Part of a small language model's weights.
Training: 129M tokens, 8115 steps.
Each number is 128 + 24 x the weight over the matrix's rms, rounded and kept within 0 to 255. Layers, rows and columns count from 0.

# layer 6 MLP down (transposed), 768x192, rms 0.06, rows 603-638, columns 0-95
[[177 150 152 151 130 131 145 143 136 144 103  90 133 119 134 100 129 138 141 134 118 161 123 123 149  85 150  96 102 128 102 133 108 123 121 117  81 105 141 147  90 147 115 133 138 129 146 131 127 138 185 154 103  73 112  99  87 165 117 112 104 140 139 103 109 151 124 131 129  92 137 115 106 147 163 150 158 110 105 156 118 120 157  93 138 123 135 119 140 107  89 115 121 162 152 127]
 [127 144 136  97 128 136 138 122 152 152 133 104 156 142  90 105 131 109 120 127 112 132 135 149 106 135  84 133 133 141 174 116  96 141 111 151 135 129 145 120 135 150 179 111 105 140 102 135 150 163 127 121 140 129 102 155 119 162 199  80  82 102 140 105  79 109 134 147 140 134 121 161 121 138 120 141 157 124 155 135  61 145 109 112 145  76 136 126 138 121 125 113 141 148 101 128]
 [120 128 170  95 142 117 118 104 140 203 151 129 108 135 132 164  98 137 140  94 139 109  94 182 112 104 133 127 110 110 160 165  96  94 101 162  90 114 112  97 120 124 142 117 125 138 104 129 134 118 130 116 118 101 133  58 152 130 100 158 136 157 157 127 142 148 133 119 119 147 122 115 136 140 136 154 140 168 197 131 123 120 117 162 119 108 130 131 117 114 145 144 101  91 140 122]
 [113 103 121 104  76 159 118 161 110 149 108 164 154 146 124 116 151 169 122 109 132 151  79 148  98 119  90 105 110 150 126 137 147 148 124 106 103 129 107 126 152 136 138 135 132  58  97 158 102 142 140 133 122 147 164  90 183 103  87 140 123 121 115 125 118 151 123 118 187 172  43 130 160 149 127 130 102 124 145 157 127  94 152 140 121 141  95 121 140 123 150 173 123 106 137 141]
 [180 137 116 124 121 141 129 152 131 155 103 132 130 117 139  97 127  86 114 119 130 112 183 140 169 116 126 146 141 134 140 150 108 142 118 112 117 114 117 110 117 147 115  90  90 145 162 122 171  62 104 132 124 111 139  93 102 113 152 110 139 152 121 105 167 146 139 113  88 163 138 138 129 148 111 158 145 129 143 142 110 134 144 158  94 157 149 135 121 159 113 133 153  94 107  94]
 [153 112 108 133 131 120 132 136 162 131 117 156 119  86 147 133  88  95 118 176 120 126  78 170 144 153 161  96 104 140 104 154 150 132 134 115 141 134 125 133 135 138 106 140 165 138 161 133 115 142 138 149 139 127 135 148 123  97 134 118 100 100 165 128 166 125 149 138 148 117  79 125 129  87  94 143  59 135 127 152 151 101 134 125 128 107 151  90 127 112 132 175  88  94 119 123]
 [158 134 141 181 134  93 148 131 104  73 129 125 124 132 118  82 149 122 126 124 137 124 138 107 148 114  99 167 155 123 121 177 142 117 173 134 158 136 127 110 108 116 124 145 167 113 145 140 101 108 118 125 140 146 164 105 108 136 122 109 103 155 109 149 132 168 137 150 136 111 161  96 131 108 122 150 134  89 130 131 155 144  84 106 120 133 174 160 149 136 143 118 125 107 169 116]
 [114 140 158 112 136  83 134 123 102 118 106 153 156 165 163 144 121 131 103 134 103 147 168 126 141 123 156 116 169 114 146 133 194 173 164 122 115 154  94 146 128 126 139 121 163 126 128 169 112 116 129 120 109 151 119 110 160  99 129 124 107 142  88 116 131 154 132 162 143  56 112  91 107 134 106 148 119 114 116  96 146 154 116 140 109 128 188 166 146 124 140 104  81 134 116 112]
 [116 125 161 153 189 138 124 143 141 126 127 127 121 117  86 167  89 173 119  93 127 154 119 157  77 107  93 100 141 135 116 133 104 135 131 150 124 101 155 121 120 126 159 122  96 122 109 117 117 157 146 121 143 107 129 132 143 187 111 138 135 145 108 104  98 113 147 170  70  86 118 104  93 145 113 144 102  91 132 153 138 158 121 132  89 108 154  93 121 104 130 119  92 107 148  92]
 [ 88  88 133 122 138 107 138 124  97  98 132 109 144 119 122 105 124 161 113 138 155 143 152 125 111 149 159 139 126 127 121 142 137 148 127 126 123 156 120 158 113 149  96 111 138 142  98 131 129 137 142 140 143 100 134 131 163 130 114 121 137 121  90 154 102 173 154 141 113 107  95 129 152 119 120  78 129 145 130 125 120 100 105 118 145 148 109 163 127  55 138 118 160 116 121 126]
 [142 121  79 147 140 141 107 175  98  88 130 109  99 120 117 136 138 113 151 131 117 101  98 108 142 112 102 144 149 117 126 143 131 149 137 125  96 119 133 126 117 147 128 129 145 132 129 166 151 114 100 145 169 144 134 122 144 126  80 132 117 134 140 143 106 153  97 144 129 116 123 134 178 148  97 138 132 120 135 134 129 110  98 126 130 173  96 138 115 125 136 117 123 133 167  83]
 [116 120 112 123 120 131 135 132 129 135 129 149 109 124  99 108 132 132 136  99 184 144 104 143 146 157 131 134 129 157 152 105 142 103 108 135 134 122 152 140  75 136 125 128 108 135  78 138 123 166 182  79 106 130 142 139 102 130 141 128 128 137 138 147 140 148 164 130 131 132  48  86 106 113  91 125 113 118  85 132 159 113 135  93 138 152 124 120 152 172 160 132 153 113 186 122]
 [102 133 116 121 142 126 123 129 194 126 158 168 118 133 139 128 134 139  83 127 106 123 120 135 132 142 129 114 131  94 186 177 135  81 141 119 122 111 118 126 102 100 134 124 107 169 117 116 153 124  73 150 125 123 125 135 150 141  94 117 133 128 138 109 109 130 133 105 135 202 156 162  82 137 150 157 128 156 132 104 117 135 152 167 116 119 147  70 124 123 118 123 129 157 161 110]
 [132 148 172  95 119 160 124 109 149 135 132 136 158  89  95 151 133 158 124 145 125 123 122 103  92 124 137 153 122 142 103 127  94 115 140 148  99 134 120  97 158 119 132 128 132 133 125 130  97 150 148 122 148 144 121 134 124 139 105  93 135 121 130 154 129  98 160 112 161 155 137 122 104  89 153 141  83  88 122 192 103  83 178 144 105  81  83 131 134 144 116 156 131 141  72  77]
 [137 113 145  84 114  81 136 108 164 137  89 145 149 114 128 162 151 125 116 169 118  85 175 105 172 126 119 121 150 141 134 106 153  87 140 150 112 150 116  63  86 140 149  87 133 145  88 111 138 138  99 135 140 149 140 176 144  99 190 104 138 101 172 110 110 155 128 124 167 119 140 147 107 128 132 159 138 136 162 126 127 146 158  99 192 145 110 127 132 152 117 149 131 103 139  93]
 [155 164 121 121 134 105 110 177  92 129  75 118 101  97 100 124  89 127 149 122 161 145 150 147 118  97  89 101 107 129 150 112 129 102 177 113 102  91 120 125 141 146  98 122 137 160 140 150 124 111 114 123 141  89 152 153 102 148 131 104 120 140 167 123  92 126 139 163 146 158 105 154 124 118 145 140 144 162 136 116 159 149 148 144 125 143  99 134 178  99 138 168 115 105 132  91]
 [119 131 131 140 145 120 144 104 113  92 181  77 131 128 132 107  74 127 118 133  87 141 101 127 118 169 117 126 123 128 122 152 100 119 130  88 145 126 128 133 108 120 111 117 107 168 175 150 142 126 136 127 170 134  99 141 126 128 118 140 116 112 132 166 105 126 129 124 157  95 163 124 105 130 174 126 142 148  96  93 110 105 144 162 134  86  88 133 133 100 146 189 123 167 132 122]
 [115 141 108 145  91 166  88 147 134 147 150 147 100 156 141 170 133 140 147  98 142 140 128 146 132  75  89 113 133 141 125 126 138 142 137 136 139 118 132 151 146 130 134 150 166 165 121 181 133  77 156 101 161 103 103 154 113 116 114 138  97 166 120 132 130 135 103 118 123 129  87  90  99 158 108  90 100 139 103  93 125 122 126 114  52  90 105 140 142 160 188 155  86 205 147 122]
 [128 103 158 107 126 111 103 137 156 105 142 108 142 110 125 103 149 104 140 100 146 163 129 121 136 130 108 121 146 129  53 107 108 121  98 130 118 147 136 191 131 135 135 139 185 163  90  79 140  87 136 125 157 150 146 124 143 133 145 103 131 122 104 159 133 156 137 144 144 136 153 146  85 120 137 104  92 103 159 163 138 116 133 109 152 127 121 166 142 159 175 120 116 117 112 121]
 [130 142 149 140 130 137 111 107 159  96 122 104 121 135 135  61 155 132 138 127 152 129 129 210 142 139 100 149 122  78 125 148 150 123 130 124 129 138 134 131 122  98 158 111 149 136 140 180 154 103 102 163 107  99 134 141 150 124 122 184 122 151 126 133 138  97 137 114  94  95 137 111 142 150  94 155 134 130  95  68 121 129 147 110 156 114 127 110 125 155 104 137 132 154 102 101]
 [134 162 109 121 142 129 113 140  89 148 128 127 128 106 159 160 153 114 106 124 106 107  94 126 130 131 101 114 170 121 114 155 153 133 134 122 125 107 107 128 175 125 112 145 132 111 136 145  79 107 146 125 138 116 139 105 128 115 106 127 138  65 146 144  89 155  89 127 140 109 129 109 168 165 145 136 142 106 123 146 135 125  93 122 121 129  89 146 155 119 131 149 118 149 148 143]
 [105 165 139 118 119 111 135 150 127  97 118 144 128 108 129 131 109 104 156  89 116 131 106 147  64 135 139 127 138 159 147 107 119  97 108 116 149 150  88 134 151 111 142 167 109 144 103 135 152 129 131 141 144 167 116 151 111 139 141 155 138  63 108 134 108 128 138 153 127 129 178  88 147 142 105 131 112 144 114  96 135  88 119 118 110 159 102 195 154 101 161 114 165 114  74 119]
 [128 103  89 142 151 117 170 116 132 101  97  90 205 140  93 138 130 138 127 175 118 114  87 131 157 130 147 153 128 131  78 141 139 135 169  90 120 132 106 170 126  99 145 158 139 147 134 116 122 108 150 107  49 132 147 162 117 141 125 140 148 104 153  84 136 152 136 126 117  96 130 140 130 155 131 135 159 121 109 144 124 139 129 130 146  99 157 115 128 124  75 117 119 149 152  99]
 [129 123  90 116 160 141 141  85 134 142 152 149 142 107 142 151 155 112 116  90  98 118 155 102  83 109 111 131 153 127 149  98 106 117 109  86  96 123 129 115 152 184 114 125 172 138 163 109 138 148 153 113 118 185 115 151 106 134 111 153 147 110 134 108 181 108 124 126 147 103 135 135 152 145 156 127 143  96 147 163 115 159 184 139 105 103 179 127 136 142 116 131 139 107 117 106]
 [ 95 111 121 127 137 143 122 136 125 149 128 163 148 100  81 114  95 158 110 112 119 102 149 153 156 123 119 152 131 194 181 137 137  79 168 117 136 127 119 111 106 180 124 131 132 124 105 114 138 149 176  85 151 102 116 134 155  91 154  82 152 119 121 112 125 104 142 113  87 102 141  98 108 165 185 123  75 110 135  81 118 138  98 107 124 119 107 129 149 118  87 106  85 151 147 104]
 [114 103 110 126 142 157  83 160 123  83 100  88 140 115 131 120 132 161  61 159  99 118 100 140 120 172  83 113 135 165 133 114 134 108  73 153 149 182 130 138 142 148 124 104 184 186  96 140 133 125 139 157 107 119 140 166 144 125  92 133 127  86 159 152 148 124 129 143  82 127 141 131 126 148 145 120 132 162 112 105 117  92 129 108 119 144 112 142 117 150 123 109 146 112 105 134]
 [124 124 120 109 143  97  82 119 123 123 118  88 141 111 133 121 127 159 165 159 151 132 111 117 128  94 110 150 121 146 125 124 134 141 128  80 141 115 156 134 142 110 129 125 102 141 135 149 114 121 160 180 101 148 119 175 119 175 123 133 101  83 121 112 106 142 141 124 181 150 132 154 117 157 108 171 110 137 135 133 145  77 172 113 146  84 147 104 137 142 154  95 107 118 139  90]
 [140 121 171  99 136 104 114 158 110 130 184 143 144 100 116 102  87 113 113  94 133 160  84 105 117  98 142 111 151 152 137 110 150 124 125 127 117 138 107 125 123 137 138 126  86 118 164 146 117 118  92  89 140 117 141 124 147 105 157 135 141 149 137 120 185  73 153 115 135 124 149 155 121 148 134  99  95 139 163 144 115 119 135 141 174  91 119 161 133 126  97 148 177 146 127 126]
 [128 164 139 115 137  98 144 123 148 126 156 193 158 175 140 166 137 159 105 102 173 116 117 131 144 127  89 158 151 189 118 118 173 153 128 112 111 133 141 123 122 101 117 167 135 110 122 121 119 143 108 136 117 132 150 136  96 121 117 120 144  65 131 128  95 111 136 133 185 117 136 125  79 111 119 141 113 145 111  88  86 140 112  92 116 173 135  89 126 156 153 159 122 124  96 106]
 [153 116 137 168 181 102 137 142 170 111 126 108 153 113 135 116 187 140 126 131 104 144 112  90 114 154  84 138 142 131  88 142 113 137 163 107 116  70 120 138 141 164  94 138 118 125 114 126 124 138 118 145 151 137  94 147 163 135 131 149 145 134 136 136 121 119 105 136 112 156 117 115 122 103 144 119 115 105  91 157 159  73 163 158  96 114 166 130 134 118  77 133 133 143 123 143]
 [134 170 153 121 106 147 101 128 142 111 124 129 105 134 116 148 123 125 150 107 149 146  94 123 121 124 142 166 145 104 167  83 157 148 135 120 161 149 125 153 110 118 148 150 100 100 126 145 156 140 129 147  68  81 127  97  80 108 142 102  95 130 125 118 119 129 162 158 145 108 160 127 174 130 136 138 147 150 135 119 114  98 128 138 154 113 149 124 148 106 137 131 144 129 138 105]
 [ 91 180 127 116 103 138 128 158 121 144 121 116 144 129 125 147 140  96 143 116 129 125 100 134 170 138  92 114 117 127 150 116 134 139 136 115 141 110 116 147 160 101 105 150 103 143  93 128 147 167 148 104 137 129 137 156 156 102 141 105 126 114 150 126 114 135 177 130 143 115 118 135 119 133 107 119 116 131 130 134 147 126 144  99 171  86 117 121 100 158 136 114 144 147 113 131]
 [ 98 142  94 177 116 126 110 135 132 140 135  68 124  94 145 136 122  89 114 141 170 116 136  84 164 112 111  89 138 120 148  90 128 109  72  99 125 128 160 133 123 126 130 120 128 149 111  99 139 115 151 160 136 149 104 157 140 109 110 107 154 141 132 147 103 122 136 149 132 122 146  85  86 104 159 157  99 143 159 128 119 125  96 127 118 156 137 134 140 147 135 163  84 140 111 141]
 [149 141 132 128  88 154 118 108 174 109 120  97  99 113 115 125 118 109 118 150 134 106 143 122  85 147 131 130 177 137 164 149 153 124 145  85  95 147 119 135  71 118 152 138 122 125 116  85 175 149 130  88 134 123 152 127 120 131 122 129 122 130 143 125 136 150 178 142 126 168 108 123 173 146 177 130 111 121 134 113 122 109 170 135 127 121 132 158  79 101 130 149 138 135 126  86]
 [191 141 137 135 142 156 131 154 107 158 108 127 140 118 109 128 158 114 130 119 135 151 129 134 170 144 132 127 106 123 100  97 132 119 146 102 133  89 124 127 169 118 102 152 126  96 119 118 150 114  97 138 117  90 125 100 162 117 154 119  97 136 154 123 116 150 100 125 118 154  83 110 101 153 122 117 169 104 117  96 138 163 177 112 135 129  97 140 112 123 116 164 130 107 134 110]
 [107 156 122 143 157 102 155 122 136 110 125  71 148 144 139 116 119 116 132 126 128 151 135 144 124 192 134  91 175 142 154 135 123 103 113 165 144 157  78 102 130 134 109 111 121 122 155 117 182 134  99 124 101 140 159 139 110 121 101 122 146 135 140 208 143 107 133 131  86 108  85 127  88 103 133 125 138  96 125 149 136 114 132 117 157 217 116 130 113 110 126 111 147 134 110 122]]
# layer 6 MLP up, 768x192, rms 0.134, rows 604-639, columns 0-95
[[105 109 147 139 133 115  94 143 149 142 146 135 151  96 139 138 123 102 126  66 122  98 171  94 108 150 135 136 126 142 176 120 114 118 109 147 131  95 164 125  77 153  92 104 169 132 170 146 113 134 131 138 127 128 130 143 129 121 137 140 124 159 145 157 113 159 106 121 103 145 107 121 141 134  94 136 121  79 112  95 127 109 143 167  85 171 106 140  86 126  99 141 134 130 143 119]
 [126 143 130 168  90 125 136 111 152  94 122 110 105 150 109 106 136 120 100 143 137  99 106 159 119 112 142 131  91 115 147 132 115 132 154 131 119 165 150 125 165 129  96 123  97 127 109 137 110  92 157 127 100 107 152 130 124 116  98  90 161 149  91 114 132 148 177 146 123 152 119 170 142 165 138 133 131 139 155 146 118  90 103 121 124 121 152 144 142 162 152 155 124 170 153 125]
 [106 108 124 165 140 148 131 150  77 128 142 107 106 135 178 139 143 137 146 105 112  93 127  53 148 134 126 101  81 131  92 127  81 148 159 147 112  97 151  83 120 146 138 153 131 147 135 114 125 139 128 147 123 106 118 153  87 122 120 133 139 129 113 128 141 137 113 102 114 160 110 106 117 145 146 119 112 134 115 135 137 144 107 185  92 155 129 120 119 164 166 106 133 120 113 139]
 [ 82  90 118 109 129 124 132 110 161 157 139 163 102 121  95 147 162 155 152 147  49 148 129 155 136 134 157 106 154 126 101 143 100 125 145 125 112 141 143 153 158 119 139 145 145 135 134 126 181 166 120 122  88 110 132 158 146 135  82 152  96  77 145 122  75 125 100 125 158  89 119 115 155  95 125 119 131 113 104 119 140 156 111 151 129 112 130 115 144 104 103 182 117 115 129 120]
 [104 125  83 151 107 159 122 115 156 146  77 141 168 107 106 156 165 133 136 126 136 110 158 145 153 153 120 121 106 112 110 119 148 103 143 134 103 106 104  98 137 134 147 178  70 135 130 117 164  98 150 146 146 130 109  95 119 131 113 143 102 112 112 155 166  98 127 125 118 139 111 127 104 103 130 152 136 129 166  92 163 129 124 110 141 124 131 184  99 129 134  94 108 149 180 127]
 [153 124 153 105 134 130 147 115 123 106 124 107  94  80 129 102 125 142 121 136 121 181 121 160 135 151 122 112  89 134 140 108 109 133 130  89 105 126 149 141 105 163 155  88  86 153  64 162 145 118 152 115 140 113  90 142 116 109 101  72 133 144 114 112 134 127  90 135 166 135 104 152 134 126 150 168  66 137 151 173 105 134 161 138 105 100 143 128 112 139 116 151  87 154 167 102]
 [104 177 155 129 105 174 111 116 151 136 105  95 145 130 156 117 162 123 128 135 124 152 169 143 112 164 131 124 129 115  76  74  69 116 158 150 102 106 138 135  97 101 113 110 119 137 150 107 127 145 109  99 147 121 123 116 119 106 142 163 107 148 134 151 157 138 149 115 110 106 131  73 141 163 105 131 123 101 160 128 158 137 112 120 121 127 139 137  91  81 130 162 104 131 121 123]
 [ 76 130 138 169 106  94  65 113  70 147  94  92 126 124 155 109 176 147  83 109  98 148 138 182 111 112 163 148  97 114 169 126 132 109 125  91 141 166 135  88  83  84 114 177 157 146 149 106 166 122 151 145  91 140 123 145 118 107 134 115 134 122 138 149 140 108 149 112 154 147 129  76 174 147 105 136 145  64 114 152 132 144 175 128 124 157 100 147 107 134 104 125 109 135 159 121]
 [145 106 139 171 139 135 108 117 161 152 106 104 100 106 115 124 163 137 146 134 126 130 170 114 126 111 131 134 169 111 113 142 127 138 107 104 140 136 140 118 101 164 152 142 155 110 153  99 150 104 146 118 151 143  90 128 117 130 157 123 102 172 159 141 121 152 116  95 132 152 129 158 115 153 134 146 118 109 132 155 127 132 142 132 133 133 131 169 114 117 129 141 130  83  90 155]
 [ 95 160 184 101 144  88 112 131 169 164 133 107  94 128 150 138 140  85 127 107 122 152 148 141 144 145 149 121 122 147 122 115 127 158  99 160  87 120  88  92 148 101 146 117 141 136 117  83 140 155 113 116  91 116  98 117 112 112 187 169 118 147 152 131 146 140 178 125 143 167 158 131 131 107 152 140 136 135 114 108 100 141 141 153 120  96 125 142 143 145 106 161 114 125 153 116]
 [119 123 105  91 141 100 125 131 129  98 140 144 108 113 147 145 113 137 126 129 112 154 129 151 140 114 124 124 112 129 122  74 122 139  67 125 119 133 120 122 162 117 144 121 112 180 151 102 150 130 101 145 171 100 126  90 133 179 137 141 120 128 132 170 142  83 128 137 173 116 106 107 122 127 133 160 130 119 106 124 143 130 158 141 102 127 111 118 147 105 140 115 156 161 179 136]
 [135 109  96 106 174 126 143 138 145 141 123 179 155 101 128 135 147 120 127  88 188 141 119 147 130 141  80 133 121 122 105 129 136 100 148 120 168 141 169 196  99 112 112 104 118 179 124 131 145 141 129 139  86 170 143 100 132 132 117 131 120 111 140 125 149 143 109 163 111 131 160 145 130 121 150 109 110 147  96 140 147 135 109  84 137 120 142 110 127 126 130  90 116 154 126 165]
 [ 98 136 128 178 137  92 106 120  97 126 118 136 128 165 109 116 149 128 129 157 138 142 175 152 112 122 103  96 111 167 155 144 121 125 130 100 109 117 105 105 139 132 136 126 135 113 145 117 112 153 104 128 148 160 126 131 132 146 154 128 135 111 135 132 134 155 121 111 125 140 148 118 120 143 178 116 160 127 135 140 179  97 125 127 118 147 108 165 188 131 146  87 151 143 143 105]
 [117 125 123  97 121 155 123 119 140 164 143 166 118  55 143 138 105 130 118 112 199 148 171 161 156 123 129 104 127  89 132 120 135  99 114 157 120 128 148 145 138 123 103 146 133 153 101 109  90 132 121 134 159 133 151 155 113 140 119 116 112 139 114 128 151 174 128  92 107 118 116 128  81 150 103 167 100 140 106 178 126 130 131  64 126 133 111 144 104  97 130 114 115 129 156 114]
 [120  88 125 180 131 154 122 110 167  74 136 119 158 153 136 109 110  79 146 144 104 122 160  97 141 115 132 140 111 156 164 144  81 165 154 152 126 134 115 129  94 116 136 142 167 159 123 114 154 132 121 173  75 124 130 138 119 103 150 118 144 138 179  87 136 130 118 140 148 114  85  87 140 142 138 136 113  88 107  84 117 109  71 116 118 132 114 113 120 157 132  80 133 134 143 152]
 [137 134 103  99 152 119 118 174 110 164 108 122 165  94 132 118 144 175 123 131 152 100 149 118 159  93 108  88 116 152 150 140 123 132 135 156 126 114 124  97 148 173 145 134 103 146  83 102 138 130 141 124 139 132 137 109 175 168 117 102  88 170 140 127  97 127 118  99  96 167 130 142 128 116  88 145 135 125 127 133 138  94 111 122 112 140 139 152 134 145  86  63 153  91 142 132]
 [113  95 132 150 104 111 101 110  84 144 139 132 122 129  96  85 146 148 140 141 127 150 127 151 139 151 145 130 139 104 136 119 182 112 120 106 106 164 118 186 147 103 117 110 126 137 149 155 146 107 168 159  86  87 144 100 162 162 137 102 129 151 156  89 158 109 134 154 135 133 131 163 142 108 136 185 155 104 111 103 126 167  92 123 137 120 105 124 130 108 129  96 199 110 117 139]
 [ 87 143 128 130 111 122 136  95 148 132 122 118 131 144 139 142 147 179 154 169 164 152 137 111 134 183 125 133 148  89 119  68 137 154 153 141 111 141  97 113 132 127 127 136 159 124 122 136  96 143 154 111 121 155 137 122  92 118 101 108 127 156 130 135 128 101 140  91 132 153 113 147 148 154 115 116 100 121 132 120 134 138  94 147 116 119 100 122 121 135 135  90 117 139 140 164]
 [125 122 106 124 106 142 121 141 154  91  97 146 124 146 158  97 106 137 137 145  92  97 155 128 142 117 162 109 104  96 109 142 125 171 126 130 134 104 167 101 112 186 138 112 162 168 136 152 127 109 101 110  85 127 146 120 133 100 114 151  97 110 123 117 120 141 135 182 152  91 124 177 136 122 142 170 149 126 112 119 149 110 140 153  58 166 128  87  99 152  94 117  53 109 120 136]
 [117 109 141 134 125 153 137 174 122 154 112 115  96 129 160  95 105 131 123  93 118  98 153 149 117 122 147  81 122 117 116 139  91 108 128 137 122 116 137 154 107 150 185 155 107 127 117 139 147 132 133 134 137 135 111 148 151 171 146 143 106 127 145 132 154 119 130 136 143 135 141 151  92 151 148  97  88 138 125 112 143 104 156 159 114 118 124 129 123 128 140  99  95 100 137 137]
 [156 132 122 144 102 108 131 143 111 146 109 110  81 166 163 170 117 169 126 150 166 156 138 142 121 140 110 136 145 119  96 101  97 117 101 184 151 104 157 138 113  89  99  99  92 118 128 112 160 120 136 110 114 100 100  61 104 138 108 118 138 123 155 136 178 173 149 128 119  69 127 103 145 102 149 169 115 101  80 134 150 113 134 114 145 121 132 110 177 122 148 157 120 168 123 121]
 [164 100 179 144 117 149 118 183 130 131 123 157  98 153  72 117 151 126 155 159  99 119 147 108 153 127  87  93  91 105 130 148 106 127 111 156 122 192 104 124 163 125 160 144 130  89 119 122 183 132  75  99 114 172 119  95 139 129 112 151 122 138 130 101  80 163 138 106 103 133 127 129  75 158 134 143 140  94  69 145 111  92 111  98 128 122 130 136 134 122 142 108 143 128 145 189]
 [104  77 126 119 101 117  90 117 143 103 115 103 147 117 131 140 135 178 119 171 165 130 127 177 162  91  87  97 125 106 140 155 145 163 180 144 117  88 110 165 152 103 105 109 129 130  92 163 118 131 101 109 131 143 133 126 137 130 115 162 126 140 100  79 114 139 104 137 105 153 117 142 110  88 146 118  85 152  96 135 159 178 144  89 155 112 117 163 158 164 146 143 108 173 106 163]
 [105 130 148 103 133  98 130 121 144 147 128 128 126 132 165 117  86 148 137  54 179 150  93 110 127 150 120 131 143 155  65  94 118 130  99 138  80 119 136 180 147 129 126 126 147 158 158 119  68 119 143 135 161 122 149 110 131 112 136 113 120 121 108 120 153 153 153  90  83 127 107 145 106 137 145 141 111 119 122 113 137  94 131 163 131 168 106  95 124 126 127  68 137 130 141 167]
 [151 168  99 142 114 133 133 138 135 137 101 130 120 172 137  81 148 116 147 100 168  78 120 105 129  88 169 145 132 107 133 130 102 169 137 131 161 136 119  86 137 120 122  91 114 133 139 124 157 104 127 109 122 138 153 141 135 138 135 131 137 113 114 136 177 145 133 137 109  71 144 127 160 102 125 123 150 139  80 117 143 135 145 116 141 155 101 132 118  90 158 174 131 117 167 137]
 [128 105 131 125 118 124 143 148 136 109 137 136 108 139 145 170  67 116 142  83 136 153 109 132 117 133  89 131 138 163 150 131 147 162 113 144 104 137 150 108 106 130 127 141 128 113 103 148 113 138 153 112 100 110 139  83  97 110 116 159 132 138  98 150 129 147 109 115 117  69 149 109 167 152 114 139 142 115 116 145  88 123 141 115 125 121 114 143  80 120 111 123 140 163 141 113]
 [171 123 176 114 109 131 136 109 147  80 138 118 107 161 166  94 125 124 126 140 110 164 133 141 101 177 123 127 103  93 122 118 145 136 132 125 133 106  77 104 117 136 111 159 128 153 121 122 145 110 133 127 118 122 130 148  89 141 152 126 137 114 132 116 122 103 151 152 181 128 118 130 103 125 138 149 118 112 131 106 132 120 157 105 150 167 112 107 104 140 132 120  92 122 113 130]
 [129 150 157 134 148 139 126 118 121 152 111  84 130 143  91 125 109 159 145 162 107 140 113 112 156 122 114  91 112 160 108 144 131 151 151 148 142 158  86 137 139  80 136 160 108 131 134 141  94 109  97 148 103 178 128 134 180 132 163 102 100 123 165 114 152 127 131 117  91 133 130 107 126 102 122 153 149 105 120  95 119 123 132 150  80  99 135 105  90 130 116 170 127 124 124 180]
 [144 117 105 133 150 123 155 134 101 125 141 139 138  54 115 135 126 135 167 169 115 156 145 121 123 126 121 101  94 161 170 115 118 143 139 134 145 168 141 117 210 152 159 103 154 111 152 132 154 139  73 125 107 145 143 134 146 119 118 102 127 145 142 143 155 118 141 123 129  80 129 105  71 122 132 141 125 131  71 141 115 167 136 130 130  89 131 111 128 136 115 149 148 120 155 131]
 [159  88 118 100 133 119 179 140 116 108 141 120 179 129 131 129 142  97 111 132 157 141 125 120 148 143 137 141 137 124 145 155 126 115 104 125 132 131 102 158 146 162 138 135 124 120 109 148 120 161 153 152 126 147 138 140  88  79 150  86 126 110  93 105  99 119 134 143 105 190 122  98 114 112 104 134 123 133 165 149 158 144  97 142 149 127  38 123 108 116 191 106 145 137 117 118]
 [120 131 143 136 134 128 135 119 110 115 124 130 124 116 118 115  78 160 129 135 140 109 136 114  70 128 182 119 133 112 146 113 122 117 129 144 112 141 155 111 121 160 159  93 124 126 131 143 121 128 113 128 120 112  97 126 148 119 142 139 126 174 144 151 121  81 119 134 136 111 147 167 140 144 125 156 123 130 131  84 125  99 125 149 108 130 164 152 113 142 131 151 133  88 110  99]
 [109 143  89 167  93  96 153 138 146 148 130 139 172 123 130 104 125 137 144  88 111 153 153 124 110 129 171  59  91 150 122 124 130 133 130 156 136 176 148 126 106 115 131 136 141 157 101 126 136 157 160 129 112 154 139 168  89 110 159 133 111 126  97 128 134 107 118 140  66 108 112 147 121 120 123  97 137 120 120 130 137 123 142 177  72 146 157 120 132 154  93  81  91 156 157 170]
 [ 93 154 126 122 138 138  94 136 138 132 119 116  62 129 113 132 167 146 107 103 127 120 114 160 133 154 129 129 107 154 109 109 116 139 146  95 136 118 158 116 110 162 130 125 133 133 117 131 123 131 153 130 153  98  81 157 123  86 127 129 130 134 121 182 132  98 119 188  80 135  96 153  94 160 121 138 108  96 102 118 157 110 142 154 145 152 156 119 145 134 147 141 124 127 129 127]
 [128 105 163 173  99 125 128 172 119 106  86 132 127 153 124 128 158 154 135 167 131 103 144 136 121 106 155 126 102 146 140  87 109 102 120 127 167 128 156 124 150 126 145 103 109 131 121 108 167 175 120 123 108 162 143  79 124 138 103 119  73 107 138 142 149 119 151 133 127 175 118 117 169 104 126 141  77 130  83  94 121  94 107 147 149 126 140 136 120 116 167  77 115 107 156 155]
 [ 58 122 138 135 134  87 152 126  90  70 121 175 146 145 156 111 128 164 130 169 139 113 119 127 108 134  70 129 135 112 140 170 123 179  74 122 131 122 101 145 128 139 149 167 154 127 166 156 152 173 126 119 136  99 142 100 142 156 167  98  71 127 100  77 148 142 138  93 109 147 107  92 148  99 127 142 137 112 114 150 120 107 135 196 138 156 110 100 124  79 124 121 129 137 100 149]
 [139 109 118 159 134 117 114 132  97 164 114  83 121 144 121 132 145 113 113 152 112 160 140 114 149 135 115 131 112 124 164 141 107 115  84 163 137 126 135 140 139  79 115 141 101 102 158 142 103 167 111 163 106 104 141  72 150 109 122 171 128 134 127 114 111  62 121  96 109 138 136 123 122 127  83  97 152 108 117  81 146 116 117 135 110 130 156 131 113 136 142 120 137 137 118 140]]